config.toml
n_layer = 14
d_model = 256
n_head = 4
n_kv_head = 4
head_dim = 64
d_mlp = 704
vocab_size = 512
activation = "geglu"
norm = "rmsnorm"
norm_place = "pre"
norm_eps = 1e-06
positions = "rope"
rope_base = 10000.0
rope_fraction = 0.25
qk_norm = false
attn_scale = 0.125
bias = "none"
tie_embeddings = true
parallel_block = false
extras = ["capped logits"]
init = "normal"
init_std_qkv = 0.0328
init_std_o = 0.0328
init_std_up = 0.0328
init_std_down = 0.0
optimizer = "adamw"
lr = 0.00202
beta1 = 0.95
beta2 = 0.95
weight_decay = 0.1
lr_head = 0.0096
grad_clip = 2.0
warmup_steps = 277
schedule = "wsd"
decay_fraction = 0.787
decay_shape = "linear"
final_lr_fraction = 0.1
batch_tokens = 65536
seq_len = 256
doc_mask = true
train_tokens = 367000000
steps = 5600
dataset = "wikipedia_en"
Each number is 128 + 24 x the weight over its row's rms, rounded and kept within 0 to 255. Layers, rows and columns count from 0. Numbers have three digits each. The size before them is the row's rms in percent of the matrix's.

# gate: layer 4 MLP gate, 704x256, rms 0.0876, rows 124-190, columns 128-191
# up: layer 4 MLP up, 704x256, rms 0.0901, rows 124-190, columns 128-191
# down: layer 4 MLP down (transposed), 704x256, rms 0.0854, rows 124-189, columns 128-191
gate124 096:094117108120118147103119106117083128113136138115115143192119149123172115163119135147146137101113134117113171133208162135140132137137131128129135157140111117126120127111119106154139102124104162
up124 093:142128083176106130082079155136106146147094131138117108160102115179157176143161140165125121165127126149136139140135158160140157104134148128161102151127122121135113151109123165146148142147147107
down124 096:148162114142104130139119148085131156134158134107162124066178134112157113132143137157128137113121101152143127132127142119116109141130145114080121137136149127104137171091101189165126126119096120
gate125 101:136112129102138106125115159129152115145152169133164119131156138086128110149122123116115150124098156115116102151139112115140144152134127131138117097121155096148103134123177178123166115125090121
up125 103:115129143104070091121104068157117120132110130083155135104170142108094090126115092120127101138179187126068154154181111094147101131119152156130142125124135125161175114105143149174120154129064149
down125 104:101148171118174138125160092076136114110132125112119141096121127143136139110123101121135164093104118136115109087089094108111128150131111129106138154132128109123107144123129203099128131140132146
gate126 100:115123103139143077121143124126132158148104154111104142115108162116129156123121181125129136066161087134165081176098101109146153128121096167179101110122098161169140132094114159112129149123157155
up126 096:148148134118109082156157139149119114141151100111123122155141163134142151138132161156146112112175154139144171097132150112131163131116130117123180133141130116148138152179111096091101145092133131
down126 099:158115110144128117113102122154180156122133144155103093145117093132104101141129110109116161165147127099176115101118136095130128115112131145166131144168135127077149142108172145135144160146132185
gate127 100:102084156131120136151101113132150141138158109099138181162178139114132160165101130136141122146109131135142159156172138143155139170148106157143127125091150128117122148115067123141120098115156049
up127 104:149125100116131063112125171130091121129107117168087129122137108151146144096109137143135136126136113124131135124101166123114094142131112153135129144141099116100126095102142145105139119125110131
down127 101:122118167107120114134140101128127162113114135149122136128111087133097152154125124181108127075143132091116108102122105104103170093132116106067121160158093174107088127157137122123139135088130129
gate128 103:114144145100134065116125151159110136119085117114145134112188151117093109156145160131157093149108114137136157106111112127140144096151153157164113169119141147135132130095151149126108167128090130
up128 103:111084116145108144126104138122132150160122098125149137184091108157126122137151103094102180132146113134091114149123133116135114168132135137111154102140114117114100134129140100147205088145149133
down128 103:112120160092118125117141143148059165127136110132129153156129176145087096119151127129118115123141157127128137159116138100145112120068107126140121113166101109115076127119190142162151117097122125
gate129 101:113108138137123127129126143180131119126172120084118160127121150129123136161122106147164079090156140126138100150136124119161121146113130140127143125144150132145115144102130146108133125178110117
up129 103:132121149162127135151176150150145107183149155117115127093123087137186127161120113131143135105112070149091115135133093144093111106081098108102126186121118117117118142136152158127113130138113098
down129 103:158155100100129120147121166113143108147146108143150112109122125122097125119143099101146127102124124126110096112097136133080117128098100120163098073136137141129141154121152105157165101131118100
gate130 103:112107135157103139113167168136126144137120173161121118137083142133112178051140148091112133087169109136158168139130152132139136162104137138175137140101071118138134130111124131127095127108112116
up130 098:122139108147126124120129119172117141088158141159151143117117158128111102141120130125128138126136128146138103185139129140108132143119110149062124101185126136170131107082125141118154079106178143
down130 099:133101106142162136107136128122134154159130138110075119167111112092103128155123156149148106126141167126132138126132108128106142132103092110139140128097117160129119144140150096108151144148112138
gate131 101:120123158073124106116104135170104136122106127108109165165163179146154123164145134127128100158125161089154102110164139114183111146116119163125110085140127107112101130109154163124139119098126153
up131 104:150160146107142143097110180126077082166136113182131120133172080169150101145143168122123145132173124116152131139118114135100110115139101100087136107135139117135151126142148125138096092132115133
down131 104:135108136186105115144137137113141101168107156120128129116129171118147115116197157182127126094120097159137139101130109162090143173078114105144142100146154149127152158092116131181156094109129107
gate132 098:132137173085115108184119147149113125141113148136142149151116142130115151123082150132170130138112157103135126081168211107149183119095124150121150109114145151073147144129185105113115147098097147
up132 097:148094071186112130114150146104110140135114113136114153143127125098115136127171116113139176138111124139145124115097128151143102173165125075126156123108098154129120133133107127138108059129098126
down132 097:103153108099139151153118126102168157101110139125160108116133137124134085155129077151100180112122145147134132123118156137148130112100144149116160147129125086144095165139132171114100138103079138
gate133 101:106155124110130115147116121125136147147151106135127186123164118104101118160096144082143091100157142108153133101191127092130156131081133111134145134096151122117107082098135105174134093132156129
up133 103:132094123135147123183135129134102119150142145114105081155164138098135141108150142166102152174148140144123121115121146174130121121129115130115091121104119078185115120153094146092136120168116089
down133 100:096121131102143125123178129079116106123111082116133124160138167089118144150121119103133159097130170085150113151150181175145153098148118156128140125112114116111138132104142132120124128132132125
gate134 101:132131121138128073109135166146108102177166084133133167142157117136140165120140182138122104117120138140136145149100139126140141097163136127128120071148164089134137123151147137112145084166115092
up134 099:180154167115124131143129132120138103145118120134102158129165110135101109169118127110138132098177122142132181125122141100135130158139083114084145120140103152123081098122124089081085111130166138
down134 101:114140113130139138140159145140105163135139104132174162151093160176147170169168156152147120142126104170150155123144126149106155143132145134136119117143146139137117152121118145109153165121133138
gate135 091:131092138120120140135109147130134106135166150101100158178170133118140120117183126131127129166122152079127131106105140110129155121097124101121129166128112113121172115151111130112072184134168148
up135 088:132098142108130096149062122133134140130096168088137127181176116136148106124137081114147163100121119146174105141144158107112156072106142140145092120124128077116116155119151128135143096093133154
down135 090:144173085145113143106153131144119117098163081135154124130162157137134124109142137122121138148117150093124134153103106110103102152135148107078136135141112095132102100155111097139087144143147127
gate136 099:134110127141130120158141174108132145148154119121126157177142146094168152147141172172138101105070169113146146151133124066154123138145167139121129129092148131151102133114101150105081171153179134
up136 100:106154131096133110125091106149122092159162122111082114109084137144090126158155095131136116137110147134153134101131109127132099091070072113099123117120142119128130122122164154136166081118114110
down136 100:146115155150134123096113134140115121148115083134134135113125187124109131138133145157135119129173144133160093155141133112128138138100095173087113139170125162107119151153126160107086119139113180
gate137 106:125135139094116110163118155166143104153141118100148143169168101141129129134133154137166126124134136112173169124120129065173175135117103157133146099112137128121092158124118100113120135152138115
up137 108:154145179152127126118187154137152148157095132148163131135071090152119110149105116152121113150110136122128151135170121138148178162124121106153131111163134141079131106111131135099103123143118172
down137 107:133149142127063133121140128119118125159172129121111121117143085157127152150110109074155167152135144117130100113122134139083119114147156137110097132147104118144108130138134130100130058120107105
gate138 104:138088105142117112140118125122133161160164138112108135135124119149118140157171115159117127135139105148110186139110181119157135158129127125142077100113133094171121139148159137122117130109099142
up138 100:130076147140174130136125092183146121166151156092119105127117139105092099123111141111138116105137136111105157149118179167136107151139101144126146108122105092138101183077136115130150128122147112
down138 103:157160117129127133164099123123113077118120142137094106168104111133170133126143169174141131119109120123160143128133089129129117142118118157112111151137117125146123070154125097074086147126185140
gate139 101:112154121087133101136097131144119151134130160110106149101175153076131157117116109144138090112115175134160167126112120125127134097134115153118104128149098172097139151082158126146156139121107137
up139 095:144151132116064114137102153153118136124099109197164133146159132113125081126106133150147118132138147173143103133142138121135161119080132140105116105145119141115124138130116153122152115178147122
down139 097:118081117084132129105163167143131132147139102108086181138132153122111161141108113121129150122149142122109124147116109126126112144165111169122105100087154139142109103164150178125081095120115130
gate140 108:136117122112126102089109158091102148134130109164138173146110125099131137114090163130152107121118124122095093082154101123186129143128129132141113136113175119125095159135092156161111075150157089
up140 113:134139134128125133095127131089137171121123130176137138083113144093131143142110145109143144084141129138125140147114116087158121121146128100130090118125174138122115135145121109129168118124150089
down140 111:121142135131143163117122076164132103120134107128122119154164106161105095111117165113104118091129094135121122132163147144094087114195121152129137116149128110111135154094161090124125150124139117
gate141 103:130136156127055156150131159147085131111132116142152145153159125131109137165161128135102126121134133137121130111135128132163125164141108138142144167111122145134143149067155118128118147114143112
up141 103:133145131141089144151129117147094164123121100164127141125135106110111073133160145138111147121094131111088140099118148122128146148167123112107163159107135106112151151126183133116127123095134082
down141 101:144126113135127124086143135148144095159163127111093108157128153112085122099134117135123107140111122134092118127142099190103121091124100114096169132130122171115067065141125094084120129151138177
gate142 104:118132143155116105121107148135129136125095133154179141136158146110133116113119134128131147085090081142110173139112158078145153125143109133128121155112144111105106142099146161117137104118087160
up142 108:118189114209115113114134109093162134105160104120139129098157148091150153148135115152132120116122112086132117113080165099108097115117108104131111127146124116125177107105129111125130137105126093
down142 107:148131116129134144097114140125125139108179158152107095102128177115126133167168130072140136122167124108142146167131112103093102092129146119126165097113114109125118143153137127131173087142125106
gate143 096:109106140165146100147161090122137093102153125080126149161136143115113140167132165137148127135141167111110139119111151091144109114069051134191128130136163108105134155108120113156128185092128081
up143 096:114132128188127124108096134156124181166173089116107126166111108135107158123202130109140173122133109121109130125162087136115099113128141095131148056136114136176135136087139173136148114191137114
down143 095:102111176143171124104137102117112113125137153058133101139185135102126188120127097135178079114134151135118110125097125115159159164153126135115119126162115116128145109153135112125124137105127107
gate144 090:139091133149118123118130159150141113134179145105114102129157162138094114091118130113193120145089085105128091164134125163134096130083157113117141159133114102110110135111139175139144113110152106
up144 088:140150135136127138137148102162120104098131067091127146115126146205110157120121124134127111100138109114121133111110123146124157152141120143165146118143104101098117146132122147166126114139139146
down144 090:156110107130136175135086104129137138126129111133120144112000091104133150123144156138090178127107178118144128130117192177180140130181106117110117129138111134110148097134164095135112184113133150
gate145 104:119113160146146127108127160155102144100152150153107133130104122139077177137112139162111085144121129133090113126108132058157129115096188123136122130138135140116101117152144159133127136123135114
up145 109:148136131104147154088152177103105138132119124182164110130110064128126100112084113129113134141138151113142070141118098112136132096143109108138133163120167128111156106118160168124122107133088110
down145 110:130126138137147141089164110156140132133157120152113145140126113121126118076141125120164144149115114100150150129107117153177100101100134140110161114108131125131121147115133114136137119192099112
gate146 099:118124207100098127127140139135122154091127138151125143102170175105089127094135134133160143127104138116142167142156159127128133125113118154152109152128094099124133141093111144112131143135121083
up146 099:113144134152151118111156111125159129136112158128134123133081136127136118101137148163123173131115112088187141118168159136132173125127067138098087104149074135109113152119107142106115106166117121
down146 101:141105125136142097154107098131158138158124112124107114124094142162086140125128158130133117156156105126145168133170137148073133175158147121132107123113160128140159137128145232158139146161151158
gate147 100:055099129148068120104143134094123145093126140150136112168172146095145105112096102126112133176145127119147129114089120091163129102109139105134063160112138127119125157140120146094112089138118089
up147 099:139118111147140166084123121138110126115125114087100191149118134159111120140106119102076133116115127123114127122069187151150100104090114090125128154151164135092113094121134110133129069130129148
down147 101:103152131132175149112123140151152149149138123116130086156087147149125154118112118138132108145145098136146147078159134109080105159114138086182126103118164132116158146149128148086117155076113135
gate148 097:100148143094078132144095135110107124120104155142160188142125124101156103129138112120128158137093152163154153111120133097111102105092108134156134120127140149124126127137135172138135091136143105
up148 102:110176158098103157128139120139139117068109122097136153123132106170144106145137124153127139140089099110145118095111159125124119114143122139108128128117098123093116156136095149136157142158150151
down148 099:131135073134144169115143150134147147122193146135115072145110133116168104136121119145170088159109142109122106134121150123120096129148131159127187118148095138123152150158143081161151177074182095
gate149 098:107141186131099143136108132116121105119130091106129116144143123119131174117080115129166166127133159135132113104190162095155148100129108149148122157100156129128107125125173149130102118071119107
up149 098:139158148147111124155104132124128102117140142137119144153151117131185159122143158102141155104095119085115136167184132114132106111139136145131106125145128148124120129133150130166109145063140107
down149 096:114130066140123101094109136137124138125133126141140135145121181115118121100129145173140127127150122186121194142129140120126163098092150122146139102121166119137120128142154147136120124122142146
gate150 096:117155164092137075172144191164100147119100109127115145116124144127142119161141142130175120161180146127145131138165114126115131095111146161135152142101113135140079150117131171118109106138120127
up150 091:079139141163126125128131125159186093172162150120134120151148087155123079118108117117125147086110114113131155109144169140124178162114154141135097113140109134154137145168171112092094123132135163
down150 096:112113087083131130148160117108128106154152181106103157139160169126094133156146142174127125132159110123112098117121136120110126150097113123126136114131116167132114112124118135157092109131100093
gate151 098:093161154122159097129077103116129147156126093116152185134139161092110101155106104098130092106123138121157136146161131145149132106148137169130116117105152129099093134120127113128124121132135119
up151 102:157092118142092154121127187127115094096130156199105112132138128151128193087108144138160124136111136173160153142131129114121120099108124108154130103136160140132137153111152153076129090133159080
down151 101:061128138089097082131142155151111115112106137122123153120145084119146138140103104077109143121131115158118132109170148200115125131161174135118092151107148130130135133139155123149131112154141069
gate152 101:118121161124139081152102169145109168120167136126126145131158170167072118136133157160152128111101151102152148135161152109156163114113123115106076098125136087138131063110107126122151129119158168
up152 102:149108145107123168143148144094128092104090152177130177108087130146158160113069141128113151125132118087105131135117183087157137127142153185126157124085154118079114167153145116130138126167113186
down152 103:110111125164141129137132086109111146116118130135119159128125065134093138142123098095148137144128117085128134176179097092100073128101088118164130160128124150116147149136104139105134156134140150
gate153 099:091077139132157133134122183118098143102152144160144150106134168098125137130108104108136141109058163151175165111104112089156148103121139172154126128096156123094125140127089108143123126093125121
up153 099:100137136109135108148128086123143077128125113151109097149115133172124126119122143130114101119158076114104152167187139176124115166151127091160146097191142096135112090136142180106143121117136131
down153 093:141157142135104144123128158146152127129106156168109156110157133138146124120114153121122115083122113125152151147119162086201113135141147148155077141180123114112136126115141093117121140123130135
gate154 098:174124117140128129129110149116107128124152152085118097189148168103125134117120105094164141118123129109126095127152126116131082099107156099150129121142132155152143122102135125144098094114132089
up154 094:104144083137126130144140099107170154105094118137096132064132129112125136153127138113167127144139210122162138125102133119140145150075109135092122155151131142103177106076121109170106138103129123
down154 093:119152123139104105142088149108081102160082155154145145126173120171152099117150114135046106158166105156145106144117124127114140118108139118107164101136116126126117163152112149144116111102129110
gate155 101:131143158156114116134071145101113187101154126094119130159154185153143156150139109131150105110158113125125144106118124117137146141079123129110133125123147124163125134128143122130127127094140137
up155 107:150119152128134107139080108134105131111115100167115109130140135094158118130112149179138085138122148123126119157161146127137158136091131148155198146136119151156110103091179097138118156142095143
down155 101:167116125118127123109094123115119114102146094102077108134099114134150134101130109132148143122157133191132080151104094126061142122103132117180149105095095113125173158135113143105141116157079146
gate156 097:125117107103119106127143141150149129146108110121098122167165171120093126134156146139075093150094086148152132130082147110131122170100147175123143135126126121141081101119130129110084161147105179
up156 092:128113119129088122083079125151091140138109126110153159131147148149119140143146127209120145123127090174104120131094137188113131138124180124077095166120111144131152101105144177136089112189108141
down156 095:160162099143146150159134141146140103184143131138129136098117117085087118139106126107109092120151125130136115105131108075143151102134103094126126081149115124114107142141132081124191122125106134
gate157 101:099112131134124126086117126096115158139099135137103157149172143097106148125126138143136104127133151103108169138135150091163156075103085154134099152139179117117124090133124148152114095160136134
up157 102:152115141143120089146138130172149098157130119127126106187097103115136126135123141131126127156128078122129140107108150178130130163156156131134078143120106132145082135162119123139105150123124110
down157 101:094087109133145132158147114142113137150129129175097147104155093152120163155147129107156074164121108127098145139123149118119108134103116146147183142111136133142108121123162150118116092149134092
gate158 104:122131101089150092158137174098114130127156122110127115146093124133088114132120160143133172135142145087121122121128162157147162143169125153123127149124164151117105117145105110110147149120109162
up158 101:071127133132109123114084112113166098087078140077117105082138158115143168116111091161145114137141141132130136082152135141131135071139127110124147090106160080133143136140153113120124097106158101
down158 102:127124141119201132139151141138153126078121111105098149114136108101128114154124130133121126102120175147156155163098122145131147189124152128129120109160142178131136105112124131115143142131186101
gate159 103:089155139124123109106111135123118169132159110089110120136186133115112168126095126112138129132124152093139087137114143090149119145120128119165111169139144126145108139090099111119171117105117096
up159 104:135147126093117109137098156131094106119124119090146138098144142137153124123102084152174130117149108133131151133110109136145143090123145089112104221160152085155145099139145145109143110115117105
down159 105:144112095144097107112120105099103182085153103104115103100102132100143162139159130119129142124161108119142163115173100148126111193127111111117140162108131171103129128150104118153087146137137134
gate160 097:087116091120136141075095144121155136117133141173142148122145130080123121147099147113116115119125134154188127088126124121165098101126142130118108115070161142159117161129124121115128127168122128
up160 100:093105107134097129105116174148119126150096127184085146144123102090138189092133138129124115120134123139136106121125077127138128130098063103127097143132111129152103113121128143143137138163119096
down160 101:143185120116174117158140169156131133121111129115126115147089101145115127140115154113175118089124126117163089128125107138094141104159137090177106130144106118121168135097091154109138097129112154
gate161 104:118144128111126016131105171141092136136088114162123159140172160144148140115114116133123136132129163125155157137150115156149151090105128148107091127131131073133138103124148143120176098141099126
up161 102:137167137109142102131098126122159104113160149100142148113121115098109136189104134123116120133120119100131147169124104112120061081105147100158129128157129152118142136134167147122156167131148116
down161 101:147141120130125088086172129108162152121119108157111113143112102152136134146105141117143145103139154142102157103083181115196147158142160137133100141113082123131120121084126156171143111109103122
gate162 108:112106139124136107128153150130121165158131108121120147134143143122120152169127150083121089145107098141126130105122111126165141179150151125126121105113142174181106115156096150117129113144150141
up162 104:142152122142126123137110104104099094132126165084142114127111092140121150114089140105114150141145122116147100096149117154135114120134150138111150149149159100124141122155161157203088124139125117
down162 106:170097119115154133098099119117120180154126117149128156121132113109115133137102142100168094116119160122110141079119124123131145091129143164152126120158162145136141108131119123140126126115107122
gate163 103:088120131097116128123096120163128154103114116156138213117141116129141128107061157128142115121182090103112119132122149099154134148143112143131125154147125135168161094116155141136122132154101143
up163 100:165166164166120137122113128170115154162145143140121106175172153160134104154124148121176121114161131133097170173162121148114148152169161099153119163147114126161127114104156146127115093076104151
down163 104:109157116096187141109120110134118092151151087122141132183089152126114163134167139115121139112137154161128140135090115109090123133122130167145161116148111142098135165108125155143135104101079112
gate164 101:141142103143108134126142147135111129108139140111128161115092167154128145132148144127097139125115129121130121134142130143153116133121147133121092133146123071140084133122164139064128080150141097
up164 098:139106119134153094128137147136140131149147117156152130115124066125142145062125153144115159075161081143120143116148136100117134137132110148110133133144117107131128085142140118136118135131105106
down164 101:061095093159162134143121099157093109122125129120116181191100115127145147144103130096117180149163131133109147140128166139101157139150145131093166063155085150131121161117111143135136141103110154
gate165 100:103105108103129114155068152118128129134158125157122135133110088129150179133132183129187133137114136076094182122152155147155148141142126127150134091103132108164133149123129157167125140116123105
up165 099:112150130099151150088124165060097107115091101123201117111137135142087091133128133146110138157141137099128114139134083112120157131154161132136126091117119164114156131105090128121122111145138154
down165 100:125127112140146087112120156137165086107133151164088119158123155132099113113086129115133142133146120132133123178116174153164148153172121096140158106105124124153084101104093063153133098097111095
gate166 101:138105139142135109143129124161137147118140149126145128162106136104106130167128115097182151133140115125104157138150118087125124128142109149165119125046145185157138170126082112127108127090077156
up166 102:140109134118105148106158111112163132112128100126112103132105107118135140132150132126152097129116139144103137147130115159134142133123105130104096124105087158150095111089111126096115112149132147
down166 105:145135145121125116112099153168155136091142154126128091093070119139133148132149108119114161139147114109092147181070119110138125169122091146136135153145094130167112110080132137111105164158143106
gate167 094:086160126147122136155116134121158130152178108128154157142112142101103128149114151141160165094117167126147112089116130140139135095119114102128122130136121152116074095106099139118130127179193103
up167 094:133144112132142122145116128109150144163117192100106112146114098118116116128082143092106156092124092123146132094115109150126146107105116076135108073146175139155127122128159118176198101114089125
down167 095:084134141144111115123068091192118118137131077142142130141115115108111133131135099130142135163164136122132130096117140102128111134103141165119206148148136127107106158148116106087019159142136142
gate168 104:080160121110084136140081116085115147108156145114137141086122132137109160154128131146161100149074118131137142139146127113163127133081094128126120161138153092113181134180112122115082143087143124
up168 105:179115124132108125176121135148140106186122134126110113124107153116141136096116180155117144115132172158188182120122142141089169145120147100107153087133113138147135140117082112121129126088130134
down168 106:132120113083099140076136111135141125137121142110133139144120126147123092103137096083164133092103150095132105088111157115150136093120102138090147153139131139164127105131132126061172090178169135
gate169 100:129078136142120162159142136138082152100131150123092134132156149102101121138084172116096119114137081118143129135151123093122076119121146080124138127132149091111119092117142110117087163130154141
up169 104:153152119089137159165122120109107127154146137112109123096141123160148135130173099134156149120122076100113140152133149114117165126117131136094086138114131109121123147163112186132106143178151140
down169 103:121095135119122104134111141141154097150147144180105133124118146164139097130082142086123118121138166132098129134090102097111109091121152096101138166127111171109123105141120143167125120094153151
gate170 102:141125146118146098110162124144121135111121110121133157143137148109181135153110136125128117115110091147122147098165130127132152150116174118160140155140146136102110146079101152112127072191138146
up170 099:134142135159124120165130110118117130134148130068173148132146102111116162121154139122135149107123152107084151133150110157142091130114129108127125114138184101164144100125137100167131150120123106
down170 100:146103168089101121147137169159132099144075149119136147113130123131113124113165085122167120171099079111151094148161128116188134117148135138143087142110071106075120093113111123119146103100124120
gate171 098:111123179091126051155126121124113128099136159129146165094161141123134158136112149110122128111147083135158118139164150089127139103141128166102138113101144079124098104147182144132136084110146084
up171 102:143107142118115084176099151122134146084118131132136150129106119112144136135127152153142159107131098134114117094132134107109183094153145132079101086079111091149125117192124126133129124120174125
down171 102:138111124122126112074172157135119127125118115112144137096160134167164114117133096117138089136111155145157108101135114175098146077124117143102118114139129159141145140130131177104123167139136120
gate172 097:137161140135098150129133135117168163095135141128129137084146133118112115106140147152143106096142135065152100149113172052139134077148148115095090131127178133142105174159133116121140149085196115
up172 093:127150122133151139096150125104137145144138146109159150150096166096085129119092111147118122088106125076119157122148129142114168116114154138167109141133145143089120107136152147138135164161121160
down172 095:109118127123147109141130129129145119150118135131128100124071138149176079149108134134147112154134143119071119140143134142120128149138142149131140143137122134150150141157159113111126123175179158
gate173 100:134086185095144128104139144088132122114105137131153174117120108129120145105108105103059123149097156076147153122166121087145136129150146177145091111168134101079150130073136130117120081133115144
up173 101:131136118129128127115143117140114098115114095120162120140104122088112111124129150145110141101117123065130094116122104127134115147103133157181130100161145133137152108087140134175107122161127117
down173 099:135139097124144112148106130079081141164087143137168123088179162117111117102133124142172117123081129138088107074115161069070119068137143137120112130110090129164152151178106091159113140102145107
gate174 101:138116132153111115128115125131093145139087148105160144165116141162165158103127132142074112116133094115132139129106111124164164100128119138147101075110168111149126148156104144122108136119125088
up174 097:130115134083120127143093105126119111138131118101117133084142111116123106119157133065140175138147122142129144151123140125131130099114146102110149104160105114123153115147104121149132129106194164
down174 100:100120139132131073100127165135168111124153121117103151145139100150123148156155118152128127187162133107130115084114125144184164153082134194122122133117143124129138129147115105115158138147134200
gate175 100:144109154113119116125113147064136111152162160119130127125119141123126153125107137156124123110116123066113170098157097127176156102128110144123124137136121102144116133128114118127091128147143098
up175 102:133158125132137114132114155117143112144099107164129118113136087117154107128116151117158168149116151117124151151139126142130164125160111124135126125127119110148127186068147093119111098103123081
down175 102:124140135122131139128082126151087091122132147137145148139159136145146090134144142134156145101171186133166101151150093110142087104123161081110096183091124120097143140147081163141137139107117113
gate176 098:104104101110128139152121144161138169130111116138160154114128113127105119129096150107130117125142132128186112126139138117131146135079157143147103135084154121107131144132098134107115163125147136
up176 096:163171135169117124113136131110127104138120113150114153131108131128129164153088087169124146154127145097123096076131110130110129135160156107065103106113096085137102155114129111127118097135147152
down176 097:137160114150163137144143105144175074114157112119145116101152131121147104115148160134188068122138147160105151131104120118162128109130145127138142089101137128198148096134136093110114107140145109
gate177 103:096142129108122139138095120105110148123091101124150152144131120072126121150130123102138129118120150127093109146158143126183122102125150161164069074118161136147099131148108147134131129126087158
up177 107:121108121083134101114114123134128094041128130144150146071087137136118139115137173128128128155156148156118129145183132111157152065104135116159105099129160100159157137134144122158138149176138130
down177 107:128091138127141115119102136137126136118165159130118096120124137111136157153150110118142132140082057138129156166089182145100121108123136163128126088110143121120135083141144132136138112121131157
gate178 104:099147149100124108147143137130070164100125133142142109124113143133133177124130118141082139175158108110144130115098131135141129136121139155131124136118127155124073087106121135128132112110110146
up178 113:106116129127134117152155178161084126117139106139120112124070122144114179121166131159113151135161110145118128101109134127151171147097144123155169130098109124131123150117137117125123134142110151
down178 100:098143095174138147099131083130126144139148155134132117137112150136152131120133134120165107103168154086110111133127135150077146116137100127151173136177129110137135217146137132141109150144120148
gate179 106:136142156174118120132113124146123131183114113159109144158125141137085130099154123117166127119108145112143107134099152081159123128082113104133141154125169127128126082123108116073086137110131152
up179 113:099166169125107128139140146140142106163168151124081103144132138144114143103185132180149101102111136136123155103128146089159116128081125122123109107136129165138160149140121091095099099151106159
down179 107:154106176179155085105192123121127119134139131126129102105119139132135114149101098109122136123090184103158131172137110143111126145126103083165131097148111187123159106133123128153131114097172146
gate180 101:098126171160142100097091125136096178142095118109096168100161126107138096116119143137097100142113164125119164144111144113136147126110097152130099116149089115125136109060120117090124126098139176
up180 104:111128120153141133143150146096079102157156126134185147137123117167098127158162133081171133136124138123099126174138133112138123122122164126167149100126114151098090148127168145107128152158117113
down180 104:115148070117129141154129073112124085116161101117135125133081150104125120150184134150119125128124114090116157108115111149119153112115084135166113077127116141123137104132137150100143118132129107
gate181 099:137144125135174075118125149148117112159158149162142138114144132111120146098129164138110165118124134153134135156110128077151120128162102121162078121137128097167113123118123170115160150181093056
up181 093:144122128170116145116100136114132144147131121127116107118152102100174128129118134148119149145098096137155131128116113120134189131105083105152103105135120119141133132121109159125111120207135110
down181 095:124155107074139121132135098120143122126127099129114140129159163154100135086090152142148124177184140145095168087118121101097088097171137158091150173149126125168097140105128127102116113115108141
gate182 101:148144114159107138127128148121122139115134166153155143142095138143161172083103157157067115110143135104150108090169128136155154130133139161125113136115119117166130112133130109109140121079098129
up182 104:136119112106136133144168112178144115124171164110137144126129092131139114108121151120136129107128158142113118134117131106120112139109099102078124134147141145148102111132106096134121132143097151
down182 101:129111168155121176161108129138100134133167131136112103102127133138126103123088122096104154126144138062089114133154135165156141104155151131152160084148130168083111138111163137150142132109079164
gate183 099:145150108119132101154113108119155108124162158102140159109124113110123178171138139101142126151148186115104137136136168106140133126109158156162107111083134153102117154091103067164140089070115097
up183 095:084147155159080163137144108096127138087152124129113109189148103104143098111153109136135148108130149113083124115136105114116113103134147149078120151104093096146153116139123109091119118110137128
down183 099:179110108102125148109128102161136142142097127127084101149136129135148157118131170149129115152123093123164124084147125152015150083110153113112152092164110140131135147141132162100127132125131091
gate184 094:131109112097110148089133094143130119133117130150141169156150144107074126157095124108130102144130122094128141089136077075143123093151148124172105135082197139159137136124138125093132093118100143
up184 099:112158173165111131139120154139116147110181124067124137129120162153148145157123140141144127099086144156125113161140161156120140156115135141099152112177092136143187130077107096126125151145124098
down184 098:123092167161132108106146156174131145113165141093127143115143131130190144129116096119155146154119100091111147138109130156151083167078110082156126116124135127107157119120125123121109162109123105
gate185 103:076127186103154117183112152107125179117164139117103127133179146118079145119103129153177107134122108133153203096162127101155114140149096114150122133135132124123137125128112099086163124100135110
up185 104:138116142123075176128157159133133112127124091120106106131143111116118143136141139113126124130135081108134135138099124109103132160161130134126118127127132133137159121110087142104145160143164140
down185 104:158136127079123115136134139127091143121120092163149139116100145167150119147174105131107120164162098129123075113129104090098106126110187159175135187091143114154069143113158132096093155151093153
gate186 100:113104160126074149109112100166135130148149104099121153173148169121119104076159146097142125131150129125124142125171108150133085146114156131079120097151105139148116140107194129140116113167136128
up186 096:091108124116138142125149141134133151115123162134131139174129112142083163142136142109136117102129098112142142094190115118132132103120122087138146102142122124138154098149133124120113092120179124
down186 100:106092121131082130149133172129097134137101171165129105124129120111144159131152131137132151122137153138125153140110137086145123120140108138149069085102166150139134125146094105118144099116092132
gate187 101:147153148147112132180168099158117103151152135130125169143124102142103139146126131105176132100130140112123175123130100116152132126102152132130132129131107143119153114123178105130143108109093132
up187 108:109143131130131104125179137174134121157099118114122104092146126129148124082171104134138164111152147144087106140114098108104161099132100086142100111073156138123134116171123133147131132142114101
down187 104:123124172150133160091137150156141117160136109119107118146120150107127133137164125102103191152094127109120138140130152122141088128108138133146155122066148149118141130121198135126124129153127098
gate188 101:123138098130064122137131152122138118126169167107128111132146171135100150158147118132116126096109098132093111109122139096170136130152083141141141128082153129170142073157144111093162143127143095
up188 096:110166156103096179122090141112128127107143155088193145097090147143110136127134132155124136123130138116126116071132110120131121120130108123138127179127151102120112087118141143157142112102125117
down188 097:126110143134139099139094128140109094134089101144171131137083090134129133093136124125140086183138135159124115143100119117173122138137174178126126086113119144151129143126159109125124132146133149
gate189 099:133122152074123123147109098138129142125120099135187159151100148121154121139152144141179097148157165139145157154125116113146144077135151108143119094101125150139150138122119141134100150151116103
up189 101:131154094146145173119174120147126097073119099108168148101124108094098096091106152121131126162125144128140097117140141137137110151099140125200166129141145098100127132114144132114131149097120153
down189 104:108141108148100113108094149131161143134122138143147100127205128127174119112107114131154134121122120144165117096132122146157147121128115107095107107113160118111144104103092162154113110136101124
gate190 100:112167092121116131141129101178133150114102128176133139129100102139103161099110109124137129143198087136131142129140131076159154090107153142159142105121167131150134128120183121131084123150140121
up190 103:106085105127150137122147120152159107084115140136126129117158125117134089133135152152110128181143157110114178121117129091121077122194155120103163109129128198110140139101143136110155142140155132